Each number is 200 + 30 x the weight over its row's rms, rounded and kept within 0 to 999. Layers, rows and columns count from 0. The size before them is the row's rms in percent of the matrix's.

# layer 3 MLP up, 320x128, rms 0.107, rows 292-319, columns 0-63
103,193,175,208,207,202,212,185,231,203,185,228,188,147,207,182,192,124,229,215,178,144,195,212,190,217,221,186,257,172,232,168,216,234,199,153,176,180,215,180,218,145,201,231,131,179,235,230,159,248,219,262,165,128,196,120,202,217,140,247,179,164,249,172,175
094,140,181,197,203,262,214,240,245,167,166,177,179,223,149,210,235,164,199,224,243,226,172,203,187,195,120,207,237,151,237,202,190,195,266,214,220,164,192,206,231,214,243,175,196,196,174,217,195,192,184,209,184,219,232,215,108,251,203,232,184,187,173,220,252
099,168,233,127,170,150,174,238,173,222,196,202,211,222,193,167,190,171,158,242,228,226,201,200,238,228,182,181,212,200,216,188,232,206,214,221,154,204,217,253,265,188,149,204,186,165,189,279,210,225,191,227,175,160,162,189,190,192,212,186,218,221,203,185,130
099,197,207,202,250,240,184,193,176,169,165,194,192,198,165,160,143,228,217,260,221,166,227,205,195,236,198,220,209,227,201,129,163,176,229,239,176,168,210,182,188,195,189,147,263,196,204,212,191,212,203,218,172,213,167,193,245,201,150,177,175,232,167,197,174
100,193,197,180,173,152,222,264,225,173,169,201,221,219,203,170,255,226,237,158,234,169,201,251,253,210,174,211,242,165,145,209,222,196,149,209,180,194,106,188,159,153,210,170,174,173,156,189,176,185,151,238,214,227,197,168,198,234,170,204,203,191,244,236,223
101,201,230,144,243,205,246,238,179,227,207,167,167,184,218,196,162,218,178,187,174,209,183,198,202,235,191,193,193,197,180,163,190,199,251,198,254,224,181,224,246,178,166,203,201,213,166,208,197,196,199,230,238,227,230,168,176,265,241,182,206,204,205,160,188
104,198,204,186,174,231,196,220,163,169,203,177,197,196,231,177,195,189,200,195,202,222,276,187,202,200,267,218,182,216,171,243,221,164,222,174,219,232,200,182,229,188,240,183,226,239,212,245,180,164,180,234,186,137,199,203,229,170,214,175,174,231,180,164,202
105,192,167,211,220,210,232,153,216,154,217,216,253,229,163,233,224,146,227,213,161,224,188,165,231,182,227,186,180,217,175,196,200,150,248,170,230,223,206,222,188,235,239,193,203,225,207,154,187,168,193,165,210,176,169,189,216,157,182,179,209,231,229,170,210
093,168,223,198,226,202,215,181,221,164,164,217,199,238,178,205,212,121,213,214,168,205,233,251,191,184,151,216,204,172,236,245,198,192,194,148,213,186,157,201,166,198,242,220,195,202,237,163,214,182,205,171,224,191,210,248,227,184,230,188,206,227,173,221,222
089,222,189,128,188,221,206,170,205,156,219,198,171,175,259,213,237,156,159,144,176,275,193,176,194,199,208,185,228,180,203,197,246,244,167,191,186,199,202,178,204,229,182,224,205,227,224,282,220,192,143,184,168,178,150,185,226,224,162,213,234,166,192,177,155
093,195,209,203,129,207,200,220,179,193,197,227,243,183,216,168,233,199,176,193,155,222,217,196,290,157,153,268,215,171,202,205,220,228,215,188,200,177,191,191,159,223,192,205,178,174,177,171,225,197,198,217,246,187,219,208,191,190,235,171,256,234,211,166,243
097,246,189,206,229,223,202,222,212,199,224,170,223,167,222,222,212,187,223,244,144,172,190,208,181,195,186,217,163,205,169,186,195,227,202,210,220,206,150,168,196,166,171,229,184,216,226,118,142,142,168,240,172,169,187,176,206,184,189,149,235,205,197,195,179
093,239,228,226,186,212,193,164,190,209,173,189,224,200,194,197,191,203,203,210,206,230,150,217,149,183,159,194,186,228,235,189,198,181,154,163,240,187,219,223,208,203,224,145,188,204,180,171,178,211,242,231,147,190,237,159,245,148,153,226,144,181,199,173,152
101,210,249,233,223,178,269,265,184,171,198,202,235,201,176,220,181,212,147,256,199,155,225,206,227,205,217,232,161,172,175,165,200,227,214,231,234,193,221,164,185,235,219,172,202,178,213,119,237,142,207,222,157,188,210,188,218,236,136,212,181,197,224,171,256
091,211,135,221,143,234,195,242,210,159,224,228,226,231,208,203,209,259,219,204,214,197,199,154,194,260,241,209,221,195,208,173,172,195,201,183,262,259,167,160,223,188,263,170,178,254,235,244,201,194,216,264,222,191,189,238,173,183,208,214,202,199,165,155,225
088,188,148,207,213,142,226,272,211,164,258,216,210,150,226,195,206,165,217,206,177,186,185,227,219,250,192,247,182,200,146,183,235,223,170,197,221,207,225,232,143,176,198,160,167,157,177,220,204,204,163,201,167,188,167,229,204,183,178,211,211,208,207,209,154
102,167,207,252,215,213,188,206,208,229,233,180,233,248,186,172,214,237,225,191,202,194,212,207,192,141,174,162,248,167,188,218,210,171,229,184,197,194,221,221,227,217,175,209,227,227,163,198,168,250,200,211,209,239,217,230,233,184,259,210,228,208,150,154,166
106,187,162,192,215,217,192,187,148,199,165,241,188,202,185,167,151,209,214,144,165,209,137,150,230,199,171,192,124,231,189,208,224,167,190,183,234,144,242,203,222,186,192,211,233,216,190,226,208,241,215,215,202,220,215,170,196,206,226,224,154,191,201,195,226
092,247,213,165,194,207,245,212,232,192,218,225,201,207,188,242,206,217,155,218,161,184,198,169,233,191,187,235,161,205,173,200,180,209,224,222,174,209,243,209,200,204,186,206,197,197,180,181,251,163,211,207,189,171,197,206,184,167,242,213,188,213,159,214,195
102,234,234,164,214,170,193,222,247,211,242,219,177,198,161,215,208,211,224,195,208,177,218,223,250,189,212,166,185,198,199,152,129,228,223,223,172,241,159,296,180,119,195,224,188,194,215,201,181,206,139,276,198,205,191,142,151,213,213,235,155,216,211,218,155
086,182,159,216,213,204,194,264,200,250,188,137,202,204,158,202,202,198,232,207,176,247,176,191,183,220,169,241,230,237,177,181,195,215,234,208,130,205,194,233,225,165,231,208,203,210,214,180,209,169,230,244,201,181,207,161,184,237,216,196,210,232,138,202,183
106,188,198,217,266,186,167,162,200,179,184,203,198,208,191,221,182,281,134,178,185,135,211,190,180,210,205,210,211,185,189,155,157,218,234,173,182,162,163,195,222,224,163,192,176,240,163,211,201,226,220,193,212,186,170,151,212,190,220,214,247,222,224,248,243
101,183,198,235,231,237,182,140,239,164,229,220,233,193,246,169,184,202,225,206,183,255,180,247,212,175,215,189,220,169,162,147,218,245,244,174,160,217,199,148,178,190,231,196,179,182,219,213,229,165,170,172,259,193,180,187,234,205,238,190,171,158,183,218,210
102,232,179,207,223,265,235,206,217,179,195,205,161,212,163,194,210,172,207,266,226,212,218,198,145,227,205,193,195,189,212,221,214,172,195,250,153,230,244,254,150,205,200,218,188,241,180,263,180,208,225,171,179,174,185,209,205,199,225,158,186,249,213,139,203
099,195,190,181,177,213,201,167,188,190,272,223,152,222,196,196,172,214,205,205,225,199,211,232,199,194,239,196,238,156,206,196,181,183,195,210,218,185,212,200,255,168,207,249,129,241,221,145,188,197,197,225,179,161,150,212,185,139,192,207,172,251,220,137,185
091,235,245,218,220,200,192,200,216,212,234,160,150,211,233,245,203,215,144,201,177,205,200,242,210,184,239,177,216,180,213,227,189,218,227,186,216,247,151,228,210,204,214,197,163,261,186,169,225,152,225,194,177,198,219,187,217,179,188,145,189,222,225,170,216
108,185,172,243,229,181,198,232,213,167,140,188,128,239,249,198,181,270,191,211,195,199,234,182,178,136,189,143,206,179,218,183,177,220,198,226,229,176,239,219,182,186,235,199,203,180,278,249,178,263,212,188,192,120,198,193,178,205,209,190,216,193,199,211,209
108,144,223,234,180,200,163,156,181,195,218,166,163,219,202,199,208,245,151,242,224,205,230,157,219,171,214,165,216,227,206,167,208,166,177,228,232,250,176,207,160,171,205,214,246,174,223,161,233,207,203,169,194,197,194,154,116,191,181,221,187,238,262,157,130
# layer 3 MLP down (transposed), 320x128, rms 0.0628, rows 292-319, columns 0-63
105,197,212,181,135,190,226,174,214,194,209,216,227,231,164,157,210,164,200,227,253,187,162,188,240,196,192,179,202,207,215,222,191,160,168,112,178,195,161,231,221,183,168,231,237,183,279,188,229,184,218,213,217,240,224,134,255,201,169,216,214,188,235,129,175
097,203,131,167,158,226,184,217,179,234,211,253,247,165,169,207,165,182,257,203,184,211,168,220,200,191,140,236,206,205,230,181,203,216,202,163,272,176,172,168,154,242,188,147,178,202,198,121,227,184,192,244,192,208,218,166,189,160,219,181,260,157,164,218,187
103,188,209,162,211,161,199,177,195,183,195,207,211,180,213,176,112,177,162,175,246,238,213,178,225,218,170,168,175,250,202,183,252,179,197,191,193,164,192,213,220,232,227,193,177,161,108,210,181,270,160,218,211,155,165,196,226,159,210,190,192,187,245,211,194
100,222,237,212,175,257,192,200,214,196,236,204,194,230,187,225,167,202,221,163,273,188,175,247,220,250,182,209,215,186,232,218,147,207,170,188,197,178,212,209,218,174,240,208,240,194,223,244,226,166,179,192,194,175,171,210,139,202,226,186,180,220,247,230,157
107,202,164,161,181,161,220,196,227,155,210,195,181,224,205,241,228,225,213,232,153,201,215,180,182,190,159,195,176,161,205,191,160,207,166,192,229,171,163,178,253,235,172,205,197,172,126,208,243,154,253,238,222,231,206,216,200,244,227,193,247,220,67,157,221
100,194,165,189,217,188,252,188,160,242,235,213,198,174,200,169,237,256,221,221,174,192,192,183,248,151,198,123,186,206,160,218,195,191,180,186,199,231,184,210,134,221,202,234,201,215,126,183,231,193,175,159,190,188,231,208,199,170,250,162,237,235,205,199,199
105,195,165,226,227,178,183,168,156,156,157,206,193,231,161,176,140,214,240,186,149,216,205,205,189,242,161,204,203,157,195,185,265,204,151,211,187,172,221,233,242,226,150,187,150,178,218,170,193,192,204,171,187,204,153,202,216,169,193,164,187,144,201,208,237
104,230,209,213,148,243,210,164,213,296,195,215,208,220,185,233,222,228,180,204,265,238,181,218,215,233,176,195,196,229,189,222,212,179,227,180,205,185,231,228,256,196,217,174,175,215,210,209,258,241,191,187,197,137,196,195,232,228,168,253,229,188,212,208,202
101,235,179,172,172,200,163,165,204,179,250,120,198,243,174,148,196,186,230,143,180,219,201,228,184,144,188,187,216,236,156,195,236,196,167,147,172,240,221,199,149,225,147,156,193,171,220,224,246,219,188,236,207,206,221,226,189,238,143,142,228,222,166,164,241
093,163,263,214,181,180,205,172,210,206,196,229,217,191,206,213,216,169,231,187,204,190,248,228,185,164,192,167,155,192,180,127,181,197,158,175,223,217,219,251,234,173,152,207,221,207,259,185,277,185,231,228,191,208,197,126,166,176,177,197,164,210,186,168,225
092,212,187,230,166,186,268,133,251,227,197,196,229,242,208,230,177,213,184,109,206,151,193,233,202,208,219,156,150,184,190,222,158,236,234,209,224,230,186,196,234,164,140,215,198,173,189,201,215,218,226,207,186,217,212,240,201,190,168,192,249,192,240,203,208
100,187,163,202,289,240,253,208,189,219,196,156,235,148,189,213,112,157,219,212,178,202,175,202,188,254,215,230,233,200,208,204,231,193,187,244,179,160,208,225,193,158,269,206,160,160,159,175,236,172,234,231,257,187,141,217,128,191,233,239,194,243,173,205,204
090,206,173,217,156,230,204,185,173,201,173,173,194,185,241,215,212,261,188,228,219,214,197,141,215,174,198,246,214,247,227,179,271,125,220,195,184,205,239,204,197,214,170,198,223,194,256,165,183,171,222,202,141,154,162,149,266,167,157,180,192,209,128,169,179
108,224,197,160,167,159,166,144,259,194,250,217,195,218,206,156,179,217,228,180,159,249,199,160,256,173,175,223,207,202,259,222,260,159,174,204,184,207,248,199,247,231,205,216,204,209,174,166,185,219,184,196,230,160,255,216,142,194,259,158,198,192,230,221,204
099,213,271,241,198,178,191,174,225,197,143,144,173,151,198,191,215,245,169,186,209,241,202,258,176,139,200,124,212,212,189,184,198,212,197,186,202,206,191,170,206,238,171,218,186,144,172,148,196,210,238,157,237,235,217,222,169,185,185,210,193,250,166,128,171
095,136,200,211,217,211,223,178,178,191,221,162,220,240,214,215,187,221,145,159,172,189,167,238,236,204,173,166,171,198,214,184,158,212,252,183,192,221,224,226,176,226,187,199,210,249,202,222,231,217,139,232,183,170,175,165,168,243,207,183,242,179,184,229,204
112,207,153,188,235,184,211,201,247,175,124,161,161,190,254,186,218,209,134,191,222,209,214,170,173,200,182,220,227,201,187,222,279,178,231,236,174,211,178,170,163,218,204,215,225,218,215,207,210,240,195,265,149,199,214,255,212,177,122,228,175,245,191,211,201
116,232,199,180,189,157,217,226,175,245,184,227,209,146,150,197,173,196,199,210,270,229,212,198,223,212,242,161,180,206,192,181,177,206,157,167,152,194,211,261,191,220,202,188,226,191,229,215,235,196,202,195,181,119,158,226,195,150,171,167,219,208,211,212,233
088,200,202,174,208,272,236,188,196,230,173,170,207,190,206,170,258,264,214,240,140,198,183,188,148,204,203,198,159,189,204,200,224,260,198,187,186,187,217,208,231,215,217,175,186,206,158,166,268,237,202,175,161,181,259,229,155,229,158,212,194,197,185,184,233
106,192,235,198,268,200,168,141,244,186,186,188,147,203,205,182,209,219,175,186,193,181,177,228,170,199,244,165,207,222,175,198,186,203,187,209,218,228,198,198,190,143,193,278,196,193,184,190,173,204,251,201,206,191,236,204,190,273,229,222,170,173,170,191,194
091,200,208,198,193,160,207,172,151,225,176,237,237,199,214,204,202,135,251,231,192,218,180,178,204,144,174,243,212,182,241,207,226,228,211,173,238,198,199,200,224,214,164,235,171,179,199,216,220,214,184,193,209,172,168,201,209,239,128,184,168,152,239,226,217
104,209,206,210,231,229,193,214,225,179,215,215,179,190,184,187,217,171,231,243,199,201,197,216,220,212,218,205,111,261,182,197,172,175,220,266,179,193,235,219,212,216,245,184,200,196,225,231,210,163,176,251,192,238,200,185,203,170,193,228,144,161,199,169,149
095,214,218,170,194,177,165,179,238,220,188,179,222,239,200,228,233,199,180,203,160,171,183,183,161,201,210,217,237,213,245,235,195,178,197,199,234,205,213,228,222,206,168,200,208,190,170,205,197,243,193,228,198,204,236,274,152,184,149,228,254,212,159,227,174
099,195,186,207,180,213,177,195,161,233,196,206,249,179,225,214,194,209,219,170,218,214,206,168,211,160,249,218,164,186,200,209,186,173,158,230,150,225,232,161,146,179,194,253,197,206,240,200,145,188,211,239,195,220,177,229,196,237,136,194,219,179,113,203,233
098,190,238,177,196,231,217,178,189,204,163,207,149,171,161,211,214,246,243,217,211,215,243,150,243,259,195,211,200,203,210,229,213,212,202,203,166,186,151,197,241,161,179,266,231,166,182,213,230,192,188,221,163,233,205,196,247,165,160,179,237,223,233,212,203
091,168,203,224,214,172,156,190,224,171,269,203,158,159,163,185,239,218,209,220,156,216,231,238,237,156,256,240,192,169,191,186,157,206,231,137,201,206,235,251,162,172,203,244,204,201,273,226,231,159,232,214,193,207,211,185,207,198,202,154,223,207,178,166,173
117,210,192,173,187,225,235,168,217,208,231,206,200,238,180,176,218,193,176,275,182,263,234,220,204,227,168,235,184,191,215,199,169,146,224,182,154,223,232,207,230,226,167,236,217,175,178,225,269,192,212,186,152,165,218,232,140,208,216,197,179,191,179,245,199
106,177,208,228,165,174,214,165,240,242,147,217,207,210,212,228,207,217,166,226,252,224,181,199,188,227,187,131,218,245,173,189,220,151,233,221,204,233,171,203,233,181,206,214,254,208,203,202,222,188,264,190,169,190,205,181,136,156,174,232,210,229,157,183,165
# layer 3 MLP gate, 320x128, rms 0.11, rows 293-319, columns 0-63
099,225,225,239,194,165,249,198,172,205,237,240,193,201,233,221,197,263,243,233,196,166,237,231,158,199,176,198,169,240,197,152,192,201,201,212,192,237,266,190,190,187,214,218,167,192,222,168,192,254,252,150,255,245,168,192,221,240,226,187,261,241,175,197,209
104,241,214,231,206,190,267,169,184,231,168,176,192,167,164,202,232,168,182,196,242,225,247,91,207,197,176,206,194,219,217,185,256,248,206,198,208,180,200,252,209,207,230,138,192,182,172,242,183,174,223,164,211,139,214,150,285,210,236,219,226,147,219,183,175
101,176,179,191,193,227,206,221,155,181,200,242,171,173,165,212,180,270,147,300,229,153,232,219,177,163,219,171,178,238,207,205,208,143,203,259,216,211,245,176,194,201,184,147,211,210,230,222,176,208,182,132,202,208,213,206,243,170,210,220,178,193,158,203,223
096,136,213,199,205,183,182,208,218,169,270,192,183,207,227,236,209,197,180,300,154,203,196,203,216,185,226,198,143,209,219,162,222,173,214,189,142,212,200,196,156,264,158,207,225,177,157,233,226,227,236,205,213,230,182,258,189,225,225,224,162,219,156,241,240
098,189,202,187,217,168,185,179,199,215,207,199,188,212,187,242,173,213,177,218,198,228,234,194,224,156,239,228,198,123,188,196,236,203,209,176,159,175,185,186,199,182,240,213,171,168,218,204,215,250,179,169,188,193,224,265,223,162,166,257,185,190,188,191,185
095,216,213,212,163,192,189,236,225,176,167,231,190,154,201,214,240,150,187,225,142,179,224,186,222,175,220,140,244,230,180,168,203,225,160,178,204,159,128,185,247,184,215,167,216,213,242,194,212,209,181,232,179,171,177,201,171,210,179,199,193,230,215,183,233
107,195,165,175,197,167,217,224,186,278,149,169,198,192,152,233,209,213,194,178,312,216,249,205,227,194,187,243,221,144,244,201,157,190,169,180,209,224,203,222,188,199,170,232,122,228,189,224,186,220,217,186,182,191,249,207,189,223,200,234,237,164,192,200,177
099,193,173,197,200,208,219,239,162,191,202,235,233,194,217,236,187,213,223,252,192,164,207,180,235,213,182,194,186,194,224,165,166,242,170,224,234,199,209,216,178,166,237,208,214,254,183,239,162,218,218,202,178,216,207,176,262,172,256,261,170,172,221,205,132
100,227,165,217,214,192,241,231,138,211,205,190,233,208,190,178,213,229,213,282,176,202,170,216,241,236,199,246,192,219,186,222,157,218,208,223,216,196,182,210,305,190,245,192,191,236,184,141,173,184,249,177,207,212,240,222,191,184,194,203,192,187,214,193,208
089,208,222,236,181,217,238,187,201,203,235,214,223,193,182,180,204,216,200,217,144,233,193,177,228,196,167,245,165,156,204,169,255,245,242,179,210,188,170,142,193,200,203,218,216,145,206,167,199,152,201,203,223,193,196,186,153,172,213,154,214,219,247,209,256
103,198,137,180,219,242,238,202,168,202,225,232,183,263,223,231,202,206,230,182,210,229,209,201,204,182,214,193,177,149,241,265,177,178,169,180,170,181,161,150,219,192,178,230,204,190,257,230,214,226,150,201,183,222,230,195,197,158,171,217,174,162,201,255,236
096,131,159,168,216,174,233,276,240,206,281,183,188,117,197,245,195,195,160,199,181,197,198,193,225,226,232,195,196,147,201,210,192,216,185,229,192,216,220,160,231,191,225,214,149,256,201,231,175,225,155,158,248,231,228,226,209,216,264,184,213,212,192,194,232
109,160,145,190,218,193,243,170,249,187,193,222,218,215,223,258,146,204,190,267,217,190,213,217,176,202,181,189,247,181,210,187,219,205,238,145,262,148,155,235,193,175,186,208,236,178,180,199,175,160,225,173,216,181,204,178,231,235,257,182,180,247,168,244,174
095,167,188,203,215,236,208,213,238,207,182,240,157,193,217,213,207,169,210,183,196,151,228,235,175,177,167,162,155,173,193,234,173,227,209,215,210,203,186,255,169,219,174,234,258,213,212,204,204,221,295,224,235,174,151,200,188,196,193,200,184,186,218,229,148
086,189,193,179,247,123,199,193,203,171,255,208,212,244,230,231,240,190,226,156,209,179,180,182,198,233,211,173,210,215,190,187,146,172,225,183,207,258,269,182,177,231,166,177,172,188,205,208,196,227,245,172,196,153,188,203,205,232,203,188,245,192,181,227,175
103,196,166,216,227,243,219,224,262,184,157,191,254,172,199,155,152,233,187,212,236,189,225,226,195,181,193,210,216,163,203,149,241,166,196,174,151,186,232,198,194,183,157,188,200,239,297,232,209,172,208,168,203,190,205,206,235,138,246,243,225,202,184,198,193
105,143,230,190,142,236,182,189,224,213,189,215,200,187,178,265,229,187,216,203,127,220,187,171,158,198,194,207,208,246,197,185,208,198,223,189,226,235,154,168,244,192,258,180,193,173,165,176,183,243,233,212,227,169,264,184,235,196,195,251,181,193,164,204,194
094,140,182,182,157,166,227,179,200,212,176,178,179,202,186,225,220,218,158,190,204,181,243,137,221,225,178,202,150,169,188,179,154,206,180,205,188,166,218,201,214,222,160,202,204,209,159,191,189,206,162,232,196,200,156,159,201,142,245,215,206,207,194,222,207
095,230,229,201,195,191,188,201,217,190,245,205,229,216,215,215,180,205,210,262,212,209,182,200,214,218,183,162,143,240,178,191,220,214,205,226,242,202,212,162,193,215,196,231,145,169,233,191,187,199,262,253,220,207,249,215,206,219,182,200,210,164,187,166,262
089,160,224,204,150,211,218,200,204,209,188,226,249,235,134,165,172,204,164,225,170,242,204,195,160,221,266,208,202,222,212,210,230,212,213,216,160,211,186,216,227,248,246,164,217,181,207,194,213,164,186,216,135,178,165,148,202,252,168,214,252,187,160,179,203
105,159,177,255,230,194,223,174,179,230,163,235,177,220,218,261,216,224,210,203,148,208,196,178,159,178,218,205,289,224,204,213,170,193,210,193,212,162,224,177,220,223,180,226,180,165,197,201,202,156,182,210,178,151,186,151,165,215,213,233,203,232,203,232,201
098,195,197,190,227,189,189,214,207,244,187,205,198,234,218,190,154,198,209,208,230,224,249,163,256,212,169,253,167,155,188,218,167,169,245,178,211,176,132,182,218,177,206,279,217,266,198,138,195,189,196,219,200,204,208,191,242,192,216,226,195,202,240,227,200
101,232,188,224,206,213,267,147,219,231,168,180,144,201,201,265,198,229,203,225,177,240,226,152,159,209,201,155,246,203,228,197,192,166,195,231,200,226,211,247,184,240,175,232,187,225,210,232,215,151,218,164,202,181,171,171,160,175,210,173,221,278,191,194,193
093,179,166,181,251,204,232,171,212,159,191,234,179,174,237,166,204,178,244,181,217,182,139,212,209,177,232,194,228,194,190,202,196,175,206,224,177,156,147,192,206,200,210,202,207,192,205,140,200,258,182,248,228,158,210,195,198,166,201,155,191,190,213,196,184
092,193,196,203,149,240,258,222,195,177,171,203,254,191,232,226,143,209,187,241,227,239,273,168,185,196,169,234,178,189,190,196,207,144,204,208,192,226,260,201,190,212,240,206,257,204,212,200,179,190,157,193,202,169,198,190,180,234,274,244,209,190,196,248,176
099,210,263,213,187,175,212,207,221,173,208,219,210,195,178,191,198,269,181,234,164,284,252,187,204,197,218,192,173,213,191,208,266,151,173,178,163,161,184,202,210,229,234,200,214,251,162,235,174,208,238,179,152,199,209,203,239,175,166,235,227,174,170,261,136
104,192,194,239,215,199,206,240,242,240,237,162,208,201,165,208,202,190,229,175,219,203,186,204,199,229,192,181,220,156,237,172,201,166,171,195,148,225,184,190,189,198,216,190,174,225,183,239,194,262,160,184,203,186,223,221,219,233,226,191,247,197,165,209,261